Weights of a small transformer language model.
Size: 9 layers, width 320, 5 heads of 64, MLP 1280 squared ReLU, vocabulary 8192, 34.9M parameters.
Each number is 128 + 24 x the weight over its row's rms, rounded and kept within 0 to 255. Layers, rows and columns count from 0. Numbers have three digits each. The size before them is the row's rms in percent of the matrix's.

# layer 5 attention output (transposed), 320x320, rms 0.0573, rows 120-127, columns 160-319
099:110127101122107136123135104123129114142111115130124119119154124117086090116115134097154123171136112126070130094071123113127082113110108170134083154133129145143142110107111130145124200136122089142136109104105060048086184154161151098151153136112144151134146116142155079132094110103162154106099143143115130119124094134131115127168124157099127089116187145139142158115143180143127119132115120155131186137087153151136107121139138142159134135122129133094128162091169086144113172148121103
104:107151104109120132092111137115156123123120104143133137129141168172133105155121063121137149136096163140088121125106189135101104113121146171182095108171177147115102085134173144128122124177115127179139123146152142108046100163121172143148161078131164120102159141130134135135091143133138139135119109095130101138147161108099102092140097116150138131133134096119127156141145124099111141158096085090173149124101143144120095092150127134120113120087090094126154150092117130107120175111127154
096:105118093094086150144154123178135176146072145129119118167122123170132134137151125097144103106126120139125105125120122145122176139128149129111120136106107158106128138145164163150113124106170131123141146105165060134141131119125119118089128089083113148147146156126112130115140112126121146143137145092105111161051095098134171147123140153165120094100171107159110140127136146144159132107151135130114120158169136134143171126166115112185147130112091125156085143117133120145122173120136156
096:130112160145111075154122136126160101099142129080158146152092107111100100089122140108135087155134079111115125120126136143138106080153105145144166123093144136148116128095103099131151118160136107097117168120137150126117126128169181179129118121135115165115121157095115139132135164153161111154147143174119148121167089127154177093124153126102107129135114135123114125112110142158140114099153172141141114154096151132178124155114092122094103110140118145149129169080164100200116154140123161
096:079106149097121109138122115130113127115158107121137126135130165149161076149124095212135132148117076155116179132127119160137142152079166152143091136104140109130126074118110170138130165102108119095107133145139125130076099118125120093125133157128132142144095098136113116133161092111106116157120104143120109067151113154092084113185122127109103108138112127171153140129131131135117140154176125139138093114211106115115120175121138104126125132145115116121148115099116030087125127110150097
100:129140105123102159170129158122136127100135139107139135144125115187113099101130164105150175145123137077140155102159162142153121146129160146142107161103157116120112091084107163131117170078114167123106163176137109095135083129098125140134134150101101094175170108130167162114096142097088131116120112134121117153168137111097162106119094173123093124130122129128100123155122090084149117101147123098118099125141132114121148165150104091106118141147134124116138099112113071144115104144110127
094:159134099105144125116146152127180135179122109123120104130163117108128117153127154136129171135192144115151130131163115093120133099110134184083147121132132144157204087168137105131137091145098141127156139134089157152130117111121127147143107086150110101126127143110150153114105132114112124132141138134138161140144141126150159148134099149128140099126142072094119158155094124127174124111102166090128128120135118139131165127169125145137123124090140160139116114126165010161136124146140131
104:119146121141136119119143138124148133110178106156175168107084119117144129134126098119155087099102111103101118126127132121160132125091125164116167149106090132087164151162114140135116143105108151153152080135158128153152150117073110143119134135150125105169126117130153104086102123168168124170107110098101142178155141128102110138098138124122129094070134173097131143148085146152163132145131133154121167124117170157115154118148155108082123139149117120112115126100156119097152120140156134
# layer 5 attention value, 320x320, rms 0.0695, rows 121-127, columns 160-319
113:089129094123113149120123093088130127143113101138115105138130126133106136098145168076135134197121145084158111119174155151163135143150145105117163134174101157163124112102134144085123157153145141134112156131108067118186117110109144106144084079121138153132123103138089128133116099104093150122122096127136149120127114093102159132146137160103140094108149111150132128136120133100060138108170124171124124144146123143164143075151119144110140156157135142186134124095115111112157090142126099
123:152116142104193184118158175103134133156180132131140106113142123108098107106156131129122124187110163136105159120077145106136115141123128157145150119132158162114171143112123125154132112148131130153067138138115119104114156112117105131119145137150127151144083114173134110122134142167109107152142117145113149123101149116180129121130115146121081089125149121130145115154140145088116127145144131143135084131111123131126140133185136151113172099161141117129145138175137110135109138124137107
134:131154149132082080141071075119140102106138129146115109129104128134117133121183142136123123106132129123136160116119152154147146120160127066131114142110123116143128122149150176118093120143147130120170132127149164147150042171149121163147127133131125137066163166082104114139109121107098139118152144136132122119143125125091148121118146150111121120141116116131080151077132105152138088104093104152093149129141111104176120120084156097113140125122135136141129106116132130123115149172140099
115:130129111129175180138120102128118118106143132095114133133124118142156103139090089134116175128127107129094151112134149119125150129113103125118082132169123116143109152099122142104135139160114139136111114155101126138090123097143121144153099089140151128131102126139126146133109147143141088120095101138084186102113161114149094111133142107148128095201148075112166149121131085143112132136130110095141086125154115127132160060160111090116110115091116104154095150117133136124144122116125147
125:141152128158160111129110106105158127119162113153123144124109119118124165144204144108150099151132116130116171120145153145155122133132083080118105127155162160145146110108117159124106110181154128142143183130124151118195059130126114154132093138096113140092136142118132111152114121145082132143162115143125121109154147136125147110119144161158108111137135084120102102150131120088135115127119102148099127103139125123132094127111131098109144113056139117131147110112111125136122131152141103
103:130118124083172089150118086082154126109107136118144091109136117133109126154157166153125145159103111135121115147091134167164132126134124142124122099101164120130154080136084135182142126135117104134125117151120119091116147100120101169105121119108127110114105111166129121107157105063112139149129138113150142100140139132144122119116099131128107105094144146141139150130083088048112125134100147159163140126120123115107121153197132134102115099141098123145125129167148138136138104094122138
121:179102130137144182129141191115134158140156098131099138107119136132129142151158133128136111161132132192137105152138116138139098125161113130122153076103186165130162095110119129183132123106111129146103144121124086095092132074103112133122142152090074103155168132174166128146134129132117145137138129105150134129148132162113129117093134128137088142085120114147119090149120168058114151133135120139102124132104138150110079136139149157093117124126123135092135137131121104123118155123122090
# layer 5 attention query, 320x320, rms 0.06, rows 128-164, columns 160-319
065:159145085087136079117092120130097121136131138152116116127161123121112145127087119113141143130159124158161133126147146117132115149123114117124161132128119112140128169090126140133170143177128155086137135148139123177155077122167158094134117117154137096146107120181113138138157178127099144132145116119124125104127114125159103101136139105151108118082136165121091116164142140124095096135146156092129114127152138123082125087077105146100112093098135139149152071154146138135138123123127139
060:190156072127102127138066122112158156127118168126112109114134116125112107172168085099166140144149126126140138127113170141124103153184132091122112125187134133146168154093129118134115110161111144129135152096106146126101093120189146149106119130143171127124115164160168090135131126142173147099142143130158114107134151101079127127105132082145125081103168155113144120123155116126103154147125134123115107142108162124125152100098134158120142133080118128133160102176164140120120159146102125
073:100182076188095156099118108110143140164155136108141113143140160141147112147138078118131131112135110157132149140112127110102133138118124085133148117106154153106102140138066136140098104141143073142148127121134145129098141107120111122100158126141125157127139137101127114124087091090171117113085076154134111107155175071088120146077113170142168146139135106128133109112138129084148150132130128121119188153130115140118139097184117142150141164097127114140152115134141103145118134154128104
075:204131122111156124116125110096122114102122149136076103107145113100124161088117149092119159125128133143114113137136137146152095120125164126130109110146112081120122192076153129125122124136117147113151157143131137139154100090171147116133147112119158126134113116165152142112130155142156128084162167105103152126142100151133147123121158051145135122099114148122114087135145113125096081080118162126135125118132151143159100120104115115127066155139131116129099114141156141090142160121147139
075:069090134129114085123109181175131135132097098158167166134129111121108081146126176117134093152112133126146099147125128092125167139140118150110153117092115125126150110143116153032165134132127117148118148151113100138147158157137153124147093168137135124103169137093111130157142123133083138153111103124140083139143131100149109174142114136100086118133124087129126152136098136118125093116168160092141078110131080135147113142133169075125149071125132128121121136123148144111145109105108139
079:074115134121130110105125144171157127129091094159178164162155128135112114132110103152139127091102156139125128103159133077106138130122124152121125113108114151134145106135102160085123114080157114159113103124154135109117118149125125146137088159123132124126146120099125104156115079158085147183124104117146088134115114135101143138173117139119124118105126094167136164117117167088144146162126119129117119151109079111119131127147144138105148085108154137133126160110104132138136151117116144
088:045127148132094106103115163175111152153103103156177142158147128141120106161126151151145086134134157117123111113162160108122158132128115098118125129099095125121158112152126143060099133113166117149084136154130115141101148190119142142145070153128128093105147136085137142140125072121089154163093089132158094139121151121147100130109098139109144109122100071144142145115100136094115130139125148113113099123118088115150134117122192126101180054166154129101136144124110121136120144110120138
071:174177139152134151105172085088133112112131117122088101132140119119179140088157087166139155116100129141118168096128125139152133137118104108118141113129159175131126169074131099170138096101150166143121114087134133109132102067157141130151135154154164139142093123077127110122121147128178119084133173102107110128121157112103149123125113130132165117110125177136124136109127151136189140119144155147096162163150144114081115060114123167139086161084130174168106145126133114101101140109146112
081:089128179139173077154116127115199151107116112129166162138118131133094133130104157145133099125105123133151126128118179121118130131137112101139111097141093062130123119130130131122085123129141098157131138141113121121119175153138134133119105153148099113156134116147165147115161100128079108150082114134164138138114131145136121112100121111145114107144112098148121145111116166107111140149139114119101118139126093123189122148109183130134157068136123130123146142127176132136133094131140151
084:169128135149157084158113141110104146106080137139123133099162160148115153118103128153127108134131135153137088088137146114104107155140141166118146099185107082143163145123116080144121103126110112175129181104144111133086161166143140115089178175110114138139117108126132134100128122145138103147126122175133131144097167117122109099111116104133133129139109128132122111100099119139135177130097117134105121174115104142128090179108136152123122125116125107126145113153104086139158112146143129
098:037157159125112102117111101143105162139129094173153127134095121127114131144151167183114135125131100139161118110096137124136143093142082153129120136112118150103124110144104141109111161121171085118100110125110130112121104169110132115117115150128128096137146146142147118125125131094108123116091134109118109116144143156159123135113082142109110169124103073142124148151093161106122160112125132129096108151156114145125129120138183170122132105144177125103148135117108118111133153152135140
082:157120148114100127130149150081098106115154124117126089107155146148121118144138115121133131131131085114111128130145114152114143150116167136110178115122162130148114133098139110105124098107108104120111131151129114140132086078132156106111128162095141122120106141144094073099159119127124179171121125104140144090132117106105120137177155145129145117133141132111145102109126128107104063127122127177125139136152174094097162155148098165157139144113134132152131136102122158141127107170148089
100:116128149144101129106089108150120143116102144154122093107113140149134139124166114142095120126086151132164101159086132139126134124171064121159087142111124150109136108137096168149157131153117128111123126136129174137116135139096078108100154141152093109074143114132145161141142144135118116098131149150140116138162096180112084146096081122134146165134115103138127164151160137115119162122104117101141140146092084145094134122105133122131154140123151145108140130081112135141108159115145139
089:124152132119116143153095098134118151156123102131112165111121131132116097129108142156118126115146106177164104156133150110128119126128153170118141126177120168127181102093151138140144132120106118130153146117100114153098171138144156117073134100151134123159131138156190110108104099115129141122137135127118121121129114164130106118121144127122144156105112118121101113126108163148106152119171167147143180158149106141142094113099161212147147114140131097084126109126135116133143120138099133
102:096148127127173115119115142144127135143132133153119128112151122109145188126133121122130167101090114141166156073159144112131092110091107162121119138141106127107150108115103187127137117085105128119142093131143110122127107191097154110092154123155130091138113108126155120119120165174150092098140113081134137165136121152115141144116135117142105142177136175148123128151144141151122184098082123142136102180108127143103127126105124106078098115132134140157104156099165120135133102157165116
093:138129126155117166142133154113119134189133150153077155093147118127143140101135130156108114127134109142115137160130133111158103118108087094091087116124117111088140154135102134164132136157098160125113181174133108104107148167139120116161138086148146150133094146123134155154163103146110118120153139127119128174134115099096120111154128111117125152157133150113160119132105070152091128102141082113147153112099099155180116075092096092138116150150118140149133164073106121102132118126130140
101:137117136114146090126140153088152131106103125160115132130150135071135162112121165106145108133131124162108084142168137130120077133106147125130134126164124080117146116156154094119133137153109133132139168132113134191104131133145146140131092109105126103155114152081185149148158083149115133107108116117138182134136153113061102094131144121144092118101110164116188091094105162144076133155168119087108133099090139144174114119161093150149133067126153150095121130069128141143113109149155105
104:097166122123109144146084111128139148149119089126124139115110161124114129126120172181130130113110100157165160118133168111147134144129187141113170118146133192155112087122123154091118090113161079146116128136142131129110080083128145116109133098120131137150130127125111105114099120100100138154160111106134135122114155110163166127136125124093134092152125120096103111098084105122204105099104116156075136141167120104126118135139125174130114136133133093189089075135114123130127101086139115
105:111118149049143078137139083139152116118127089133161128098122138126143145100146119131146131110157082117111145143094111154123080153106147101176102113144127073122125112158135133106139113132104110113138121121155112100127096123122105068145148102096112120088078183208143125131124115146163124091116154118105118076135143165071095139138145120136174135128146107122111144135130099142159154136106144152166168131126126098106133148123109110183167075163107147126092116112108114089130130159116144
108:138143090097115081152116100136141147102114117076145091117112146143114141121096160149136133140123145118129188116085108176129104129158169099143142124142110109125103080100136127118133118141167106102135108108148115152122118085136123112121116142129115135097154161189113124131106143149135147138102124109096128107135146162140147158094162122096139094155105080134132123160137117104154118148144164168152123137151124147126131147131127122139189136150146123138138115139174153067133111141139192
092:123121087124127143118132143120100130099131160183128109104154133156131176138162154126126118122167114161165110092119123125094148105159136131130127138177137169080123113134107133166084150133127121154138125080142170142139125176077129113118137131132132102147120120098155085117080136168115117091114151113142098139168153132121128095116085132144128135132122173113085099096111130131159193160119123113131127161150118115092117102155132103114067123153150108114131129152149129133120131169171110
107:132160108145133118119115113135145116149129133133142142133100179171116135122131164159118102144121116130174156127122140141117135114097114089116126151149170116104128128090105105169109153137140144121159104107160149119127085147122118135106105138155129141098156154165116146123121126095196098099093098108144109110129124106144136108135107102175169112115121107148136121131128087145115113171126139129121126140151139148138109124101124116158156139155131130150147127186159133107139114134146156
102:169124158166187110144107102132147103099131120154124090084112111099134124121119132105116127141101135146071115122108147137162114150172129159118141126175071124101141080158153128106120141167153120115123129134111125147099126171115161134154131113132179099101105102129107122151144085115083134147110160104127162149095135136125113094108182128110125125112133126112113151146150123175130124081119114122086148148132137083122148132116079151135109111131155147112089123081140146091164131115094119
113:107138142175165144157139127095127073131124124139123155114121159124079081131095114128127125174128175116116120126103172139140119129121093118119090116155094099138181127109124139144126138125098125119126127141121100140120171146160142112130131136120136154178117083157123108125117120125077132157118102153121122165120117126142122112120136095158115131132156127146157134175178128095120125100101139095132085107095084122127159154110146109121120142129081140145119154094109138135144091157140102
102:181096132130142075119155080148159118082133142135173102092098096113168138131155132117122131115175129118086113086120068146108098143121149104165108128137111104091141117175114110094119153184102119116159133096112113133122109142142122146127127120140136168100168147131159146150157059111117127080161182111160140113122116136090100129101165145137109131097136138148150152082130150157105095152151150154138168125144161134160113166132141125165109134133105143090162139129124121136144159109121170
101:136119128132128122147086116113120168160094155133141120114089121130148158120122100160123082153098163114179108113135139130106117116137114086132121133138108104103149098119146147138135144164126124136141098110163139143084092165139154065121158105159122077076093107167143144149103119166146085094124122109118107143099126145140117131124124098141149098181116122142143154154138149125130140127109127118118116121105123143093103149066134106125161145147111111158121101150166137126121109068126173
109:173134146123154100150120173083122098112105157115069187120095134148092117105093123117135118132154120138115089087134126130139150109133135127114126134104109120119112115116134132109108126087136155125149105122123132141176128151145150138139104123162184153170156098084133112134144135150117111136138129129163119138156122085163112119140128150130092185121113127125104104113148140149096130148172113185066075138135151104158105127131144086087119150105095117114154193095126137136130125112138121
108:136160177192135122120094120146133122137079106124128125166132130167158104129130126136144117113114110159133094092162148106151156110121127122114158123133140138151166108175123147140124127141194147133163166125141133113113123125157149123148109142142151160145135131088127118120153094058122123148126103133129105152117121093125119131170099119108179126136137132163138163109113132153198095131145136140054157099157109111105120140130176129109118165083134139128133148157151130131104112101120103
108:097119108144131145121146158159113129153118141130119125132122124105173160118139137125122139098114122100135082088163110110113119112142124112124071170125096121096144181169130137147120150172087145132112169116132136091099134163131150140155161095140147126082117158060145154143122142149161112109158091132130127179109167123069113105104135120160117092138166119104175129116138098152099156133101075089159137112087096145136150103132129113110073123121109137160128152106111125142133158114133137
095:156116135132106107118096112114113139108091104120137128147084129133146095114068150099125146130133162133113128119065127145109108135160161119167166129143108079140119091104160129118101131120160114100129118121153121128111115079122145115131114134102145113104149117153110159130159144135152144117116108094116168141145139114110133116086168134145105130146131128145114111117131081135142100168161195143141082133135137105140094145135105127172147119120133116140123111112158120127105079129130127
103:143101115161110148136137163089122134173147183106120136123124162158080145136109120108121117148175117124207181150119103111128081132115113142089147173141146141100140133094153145170122133123118119140138125133164105152117124170128129090085122116180084157126143093135093137121129134111157148128122128105102149147119147134146155141139083085123104094169139129141133117133106135122144147143152101119132120112127130113141107100108121153127123128163132125166145125147186128105102120123115163
100:051104103075102124130118137105069143117095125143143177105108150122124128087130144130137125171166129136137106139129093158116135097123164117107133083142134104123157086133126119145138111135103137139136144105134164143126150151152132154168132118135146109182140147142161144141148137106113101142122107106100097144143139140117136149129121143121134183127116121116157132127140120165095162150131145086097119130086097173180101115075096127156132153107125159129149096067079105137122120125108100
054:162165106159086090144149090136160141163131142121124083144149122132156173132114138135144105149135127126075113158134079152153127138123093127149160161134110101118155144081138106128129109120125109135147114131154150121161105073171122135139124113130155155135106124131140113123069116144176140073079099099140127121132158118127145140110129142166103114117117091119115085154132116126148117166170120150141137120133098101145144114121096153121159152133113152121166084133144131161126131172119141
065:089161125161062119134139107111099126140129197153123141134126163129125130151131129135119130159115090129075130137094121127112151135086116107121132150145141141107140134077124106143088109119119099156152154135158147105121109114099116111119134117149104098101089111097093109130105108122164160091116124141130117117164163071116104110110095191157133141138117138152113107124121143110154164094138103087155173119134117164132158121150084168172155131085155095100134097111129136113105092139134097
061:077132144143123124157141158165119105127134080149121135123115105173115110147125119131143119159096117107134131119142118124104136142120144195122142131089131151133115106175082165118168161099144134121096105122106108097106166143115117137152104130137105121155114117092159144114115091100108119181123117153154098120099171101120111153166128163099082156121111115124127155130102112152172110148156124176098123131125095148160137110161147096139140065170152139148098158134132094119140097124117167
069:142137121157108148108131095045132124126161153131117109144120163135167157130182109114130147104130107190093171134101123149076148124113143091123129125159152117109092156090137089148092119158110127174145130104150119127128087108128117119096173131130132147113084114149128111123094110107147148070118145146131139096150100107118112094103109146170185129138133157112120111124134143101137123096149099131140180161114146138094125051134120194142120154113109106164141110124119110137084142160155119
074:185112141113157139149110130120097118137116126149087136110127112094137120079106149095137143137118173131140090160130112113152097130147151149155111082159135102146170139116147114100120142104080159099140129120093129135171139093129160123169128146109145115116119103117128154111128121140118105124174125142094147123114099167099135095120152079106121137143089120132108107145121116128097095132142166102148086100108104148158094141087136092100097115131092099099095106129151144127181170139110130
# layer 5 attention key, 320x320, rms 0.059, rows 128-163, columns 160-319
069:122156128155134160117105133086059153116182099149106131140143124126139110165131132116122121139142138127085069130153144140110136098119126097134155139112114147123104152132077119099123131120129175110093097154136157136120135104132151139123128097110125132144154136132129120124132073169169101111133101137128106127114098137095119099163136137090105169110138109127141136145104128127113114127143114149167116109145115150121090158173137115109124174112127141146150122114114132184171135204145131
067:101062122159085148133171131130131119150125140086150135175096110136143125114154114157114156135100163148149136127102133164056148119127141151111141108135105171128129120132123170197114165100130155110143160108146141102152126155135132135162113135168088128115174116099126131118122117105140162161078164108117127132144148114135133124106114159135126133140107157135127108120136133128156130135130105116161114118115127133097132153114141104100102107134088121163152125127144120088152108110107099
067:144111125087158128137141134120135084125102133069089125123128097098151142092113136127135095095100119160142137105102112110149122131116112194116169090173154125133134170095139123117124128131115103145103143108110112118149100071146124130107107172165102117158084145099116100142130153124136111084116179168102141141119138132169122138124142128127138094173116172124159101138121097128166090127138148116120110143143122159121125075129130118130124114095104100079111099094154143099094121088116134
065:108108098138087118117146130192123111141164128114092110177134091100125128157142126137129136142147106120157122137139108153121116122099130163136112173106127147143064137109159117177127110096119130136153158120167151172123157134063143096131103113148108154160149148131119122126115152129153105132109158099140128168085157096101146108112119169137165101120130133121128157125092205076117164164125168136160156143119164142108154142143124118131146136130103123131127120089142113076141117143126098
073:137129116108094093141125112127139107169138084160084105116109100124143088124136166137122135192110167125147137145168132097113161100156108084121127139106136112152145124098144182140103097112144156132172118127129123090129130131118128155110102097119134160120149100139136165140171132113136176161140104117092121111119119099109155137186128165157112116099133112151135162145131110112121147139124082143114105159117137088125173148124128136131128100133132147113101107144130134133130147142177064
083:145150145128108126135140087160087132131129109163124082136114096119147107151086119141112112152159125104133105135184131120114132111153111103105159114084121080121118106113186156088087116116142141145162132109133113110101146143130174121116136093129145146093115113103108159128178126091152182145134107125135111124121096111095129101157153176110131106127175126114164148090133103131140151128173104119142145173109115127135162137132138120147127059164148150103119122167127134132126156140172141
080:123130137147116144144150119163136130148106084142112057156113092117150145123099119137134151162067139136175113142148114157112156096131120114118118104127150106140119122144157191163139132099142156123146118129175148073115107097144162169151106135121138120149122161143131191133175112141137167162110098160133150130145128125082113168109149167165104109125152102136136132114134144074147143141113110127115097156116112140081183131151123130157124113158118134106132116125132162091159151142135119
080:104129117107141127122136125113088124102147123187130140136124121147141104114168140136116117111149119129125114136128133103120113152165141141121132165143121137123132106148141123114167119137157098112122115119091109108135138152152157131130131048130127135114115109137084127124091134116117136131113106124152119130103083143145124138120158144117160143165133113089119167128133050141117115117168116144168130107145069160143107140176153100097108077208152124118079121146113144128089130138123171
087:119107113087111148121125149156135142142112122084134095165180142105140171103091147121165136136091130088173132159120117153153164131130104120143097141123118153100113153120152103157132131103155136150105136092184120161087122112139149102149138159100127110178114160131143104113126113131202119109122108166131145131149152140088116149157125143132132110132117102114125109144128160129175136116115143129109116134136147115136099114074139158132132127131091109132139145148152135099155114157102164
103:157129099091129169152158128153103101087191174094112145105139145126112109121146098095140114146121115123116137131145118123138119152109102148161078171168138100114111105148132135116125140159125127113133171131143159157163113114149120129155141113125115159146132107134163131113104130117128131090155177142150114119123154102141119138132148102165184104124081175124101113141128134165105124097155143126165142125169135134150088107127096138119109142116101105108121109102109102138139099124092156
080:141135127145106177134118128172097146166139108136138097109136096142178156135092144136120138123088159113125083132146111121113169114122082107160098112079117170090130094119128122183127128106182179120126132122152118139141101108114128138114160126133155101120105155111114147086159133097152134135141119128106110161154150100089138131132134119166126122114124104137112112144121133127081207167072116115134120113092173111106169147106160149130155128113134118132165123197104121101165116156136140
083:135133108143100142116104135122127112120139084143099078139104099106137097166101160138141134146105173107106153164155126156128142079126111082143147156151119114130096105127163092088137154113118146111143136106143103104120136132136130147151108136088156156116133132125062172138129081175099132166095137114149143106161139132115120129099145137142106088110154149119111118114091176138111141159146103105112063097127133143180184187132147153122146102123119137139144128157135149107135144119121091
094:078106131128128141124154160107175101140129130111165098140098076148191166114131121128146160149142076110131152127128093128155126150120107083166142125150139141105128149130163143162117130143160138127125104085170112098103130134097163124139115127122135109148116167121153145123131103088164104140106115161136132123130135136120141120133136110141100104150134107144130103107079113112168108117116142117105118136150134118071137112103120144118142110180118113102171164116172147139111155187153122
109:149097102129144134146150135151108113127149185106115201100121129106097120147140099114094126141166116124079158116137097095132107115090089140134114167089147092102119108136138089143116138147138126129132129143124135096148115114096101112137136139108104129092126126144137119115095127085088120150164154090139124098134086111187100107174084099103114165146102172111099110152085150148150109112139146111120161144130118106117130123122088109155135161131089138126155108133123140111107161105069146
100:174175155067160133128116169101122120121115102148127112122142103142118105118144125108134096156098130151120133101143114109128139155125105128143126155156152095129168125130125160119111121161110125100111120104151112108141099131107083081097146141138116139145097138108181114120150097145097106108163158127151128126170138132162090100126139089112144126164094084115117123142108128132079151094101100131124134105114086107098082136115109082146150047146117163094153119076119139133119112115136086
113:138114109125131156135119126117118116104160159140131140106089151136134126167139108112124104146138158099114154174114123127115071089142116110118149117090145109160101139132130112098112102129099112113143139121112118114138139119097089168131095123140113175105148127099140129141114097108078148126116124124104116149150086105168112148120149148080136133133100142146144120122120128103145092124111104121173127075127150100083131128167101096164140129159164138120129126147112140133108144165094132
117:117116144172163129137129123120125117152095095141151108152147145170165122105125128167132153145099125121129070138110118135092119112145134111112146095093163144143124141128125133096123129109131153146131120125132136136113169128187155156138143120145123142161139136152138148161130097152127133110099078156112115149129110125094139171148152173152153123105132119127211137086198125108085129166112120120113142119104114127101149133122171145140107120147167164170084143135125158149124101158146109
103:169100147188140086144128115190109131117117139077145139133125118126093112137112170147140156113163119117118112119143146127136121137122143124143118154137129152125126104132140100178116159144144156136161146155109155153154119093138136087114132128108085116158125114140124127113114127125072142135149139126172145123113145152125179107107086117150134127139116185094101131101119166127155143150120164168114136151190166115166111148099155131131109161086152100164147125126112093111144123109095137
105:118134128128107155130122141095137092108146090098147130154120106098145147157101071163132140095128093160157150117140130099111147088149152156147134136109109123120141108098095153143142128155144131119160129149128122099152135138098117137147137134150125101098094138134128142130149160111123117079123129137135089109090145155138079143138125085124135126110167139128088151140191126166165129104067121115098151140137149123096124081146113119149115138164123139053136097112127139155085145097098138
106:111192093156133157131098176131159116177153100074149134105129153109119116123123099164124122105159141154158130079087135134123129170161126190131131123128114106087142119118116128154134112143176121132147123116142093114122144120129133114089146129126091122116160151139113140115075146132134114116148144122119140133113137147150097159106135088154143144139129112135127143133158115144136141147086106131118107165127149153148141136137089121147175107117086104088084119139106204137118158111147114
090:134160144115125097147130145112116128156129116165086109084171117108122116141133151137125138142149149135124142067111119127146147139167112164122133150137133088112164128124104143165115108111099149143099118169132129160142133153094144088123164124122081140143122097088180104124111131117118136075152164099126141151152127114121116098119136144142139129131147149130098142129140100161100124124052117172171153130097118123100135127163108137114151085121093141136108111128113151135126121144179085
108:133161126131137136131105127101152139166140098134108137110119165114119132141134096140151116115141119172150134082086151125114115158144147253105121099124095136146155115100152132112105094099135135128145147106135095145164123115131102135119170165116106109124129130123127098114105168104120124083141099123104147106114105097129124178153115086125163147119121158110099126172117119156143124107127109144140138170161159149128159086151088129128170116137148141101090118145121144137131124123127153
099:129141078170140107120118155086138136165132150137183128099074118163171157093122129122130087119119074130114107100135130177093132124134119091145114135162121100119124129139145135096139150189105111124139116159062117128127120158144144112088106104162130120153163135168188124151089108078115150170126173124150138151147139157144112094143157094151117103168133095136124097110083100166113108093128153112097118103107125117086102120082125136142121117131133117145141137101095098151155094155153125
116:126150128090140081079128128135125121129129092101125152124151143156147134106137164119122128144120138096131166103115132128137101104085125197130143114155171120149130122119124131081148151127083090118102134097136105157113189115135090101094105158123125130138141113143134121168110108118131103149097154140154130134150106139188076120159134128109088110147119099148103132166135100131135097098125107134149061079124124086115107131116106133128136128117110139103119135075140108154114117160115129
103:153158145136095158116145116096176067154125141143150110120085131099124133112114064123127115138183102125103146083092103116119113128157143127138124119126121102121113148149117136098107127157135163141117123126142100067130149144159121152158140145154138153113136137152123172132115122072127110113171159114090109099107089092117114121121158115136098114097182135152142135108144095154126104102122084098084150136142152147142125094172072117146142118159146150117108116138147164183094126158133143
101:129086133131153100130122157156157148144179117136150129110139172132123150147123068124135123099100154132131133175094137120125123137137173146104169096117101085091139174128172147119144122110137118149169139104159095125101151147171157158120162140169104099151152134102137109133137116122152123098126111122090168141099111115146143148112134099104128152145097135120122160121093122117171114131078140076123125168117111173087187127138090134086129141100097157136098124115117108118117086147074141
105:155140181076132114128155157068083103129118163119136125108077100139143105093144171143122106148112120145107115107126142116147099141118138113093109136153120100141102118108144097086075136107146148134078148122108113154154113183135153142139109148130168120155116126156153108123156093148152088136127131146132116145127149109137134073136157147119100119134128090117126133104143124147084104108165166142080150104145113123162113131099145109116139155181151137138164150113112112150139129116131094
107:126153123103151102138174174143115136173127151118192146132124123154136146131138130142160145086133076148096116106137116103139112172120114185089112125091121133128168142116122146095089157125120161110121138151118100137121126097158107125086121120136130194149150138122135106103134126101119170100136142141081125119084112107123137156141119150152160165121093121120136125140149110122105144121171128141124153149134146115097123130144113134158141103150144123138144152146093108148124112155133143
108:073106096109102114130115123141092143114126154150145127161100174116113141135099091125104111101122119112133103138134100095113141106189160117087145121135135114134130129120115152120092122160087099140118094160132143132110144171096138124168136112143107125133134133100152135132094141127119152104105088126084116159128084138127143117113146161090157132132142111141183153107180100109095082117162110108164160174115125130083120097157088131124100102143146160148083138068111120133090102150149152
094:126129096165117164148135152102109090154125112100126143137138134134136150115133085149137151112158102183141096112090108140144141148173139171107111118161081164106134143118122165142145146135132129160141117117094120152120130150166186117109124133107088111131111125146169110087085177136136140119157099135065130142130118131135137131103155118151146114117139122092130132144153076144154116097128072145106100151117111140135112081173140129123156091147117121088104149127119167165133141125130110
100:131055113116150142120070139135119168138166124141136188133174171132107121164128117116158128130143127081102148183124142143170071146091140115095163094104137157138098129119178117117123123085167099133129122096155124129100126142128156172120126123109176120161094140109084123152146142145149127147094109125136157129092145158111164160138150121096159125141118129124133103143108153099144118147151156147137106151121171169114160157144128138090139116081145126155123174134133106066142106136101137
104:118150128144125088131168145142126080118127172148120137154083146176107145148100103121113110147194095142069112145107091098099153101165134126087117151107166146157129116142110117080111134100134149155137136139100110174151173133139130131124140145143088113123166117127137105138138108145162168136067130098100085123116101079144134116126159173122151160116171136136125137105191096150113141130126133098111149156117100133149114138170068109184117133126164116150099138131093127125115149140121121
056:119085090135154171134128147124120162079143114151175123127118144096123144166156079135114100077176129146117138069139159144112138073132127158115133157129081144127082111118116128123144157145158135146120095106129151125128099129137127131113156123123155118106161102095151101167148089120055107105128133095143100176108148110077149125124155158179102116119093103148135132139110171102117148128099130131134139123115148062112096121108092141109102140112164117129145185116119118114123127097155135
058:125130092121136153103133130137178088135127110108151082138110143153140140115107080116148109098106097173141171091117116116130132120131125111122117109129127158114156138134097133131111114130161115149108109142150092122104148115181128121156108133164093134138138154147185101085103137155095127115130155128161125118097154099162114099137145125117130114116135087118114155113165101139184100161090113150065173160096146106103106106144128120142141135091125115137128094160145103150135121109103158
069:150167137172155137163119111127153101157117121155127093114135126137132132118103185126092110129081116123135137124098125098149135171170154093147141102149182136121150131088126159096102110155096143142160105116140168148104098112153092148137115143114084106083093114146099142133170151139125157125131115151093128086146092163127127132146136117128167130095128145126146107091119132146139103098089116077091098130159144150145116136119125117142117100150115122111128105138091142110097113100142125
081:117124112113139146109105156133147122153128163075115107143125112127122146116135147137144114093108111098160137099065095126139091146098134225116148115144144133142114186132104142098120153140160110126105142136158101111093126100148094118115112149145120104135102172128111113107095150118146082124111162119139130136119130133185144114106138119106145132168125120114130109141150132165182105159127164132106109131109099154160114070146087155143132140114097129119140121123119100080144130065084113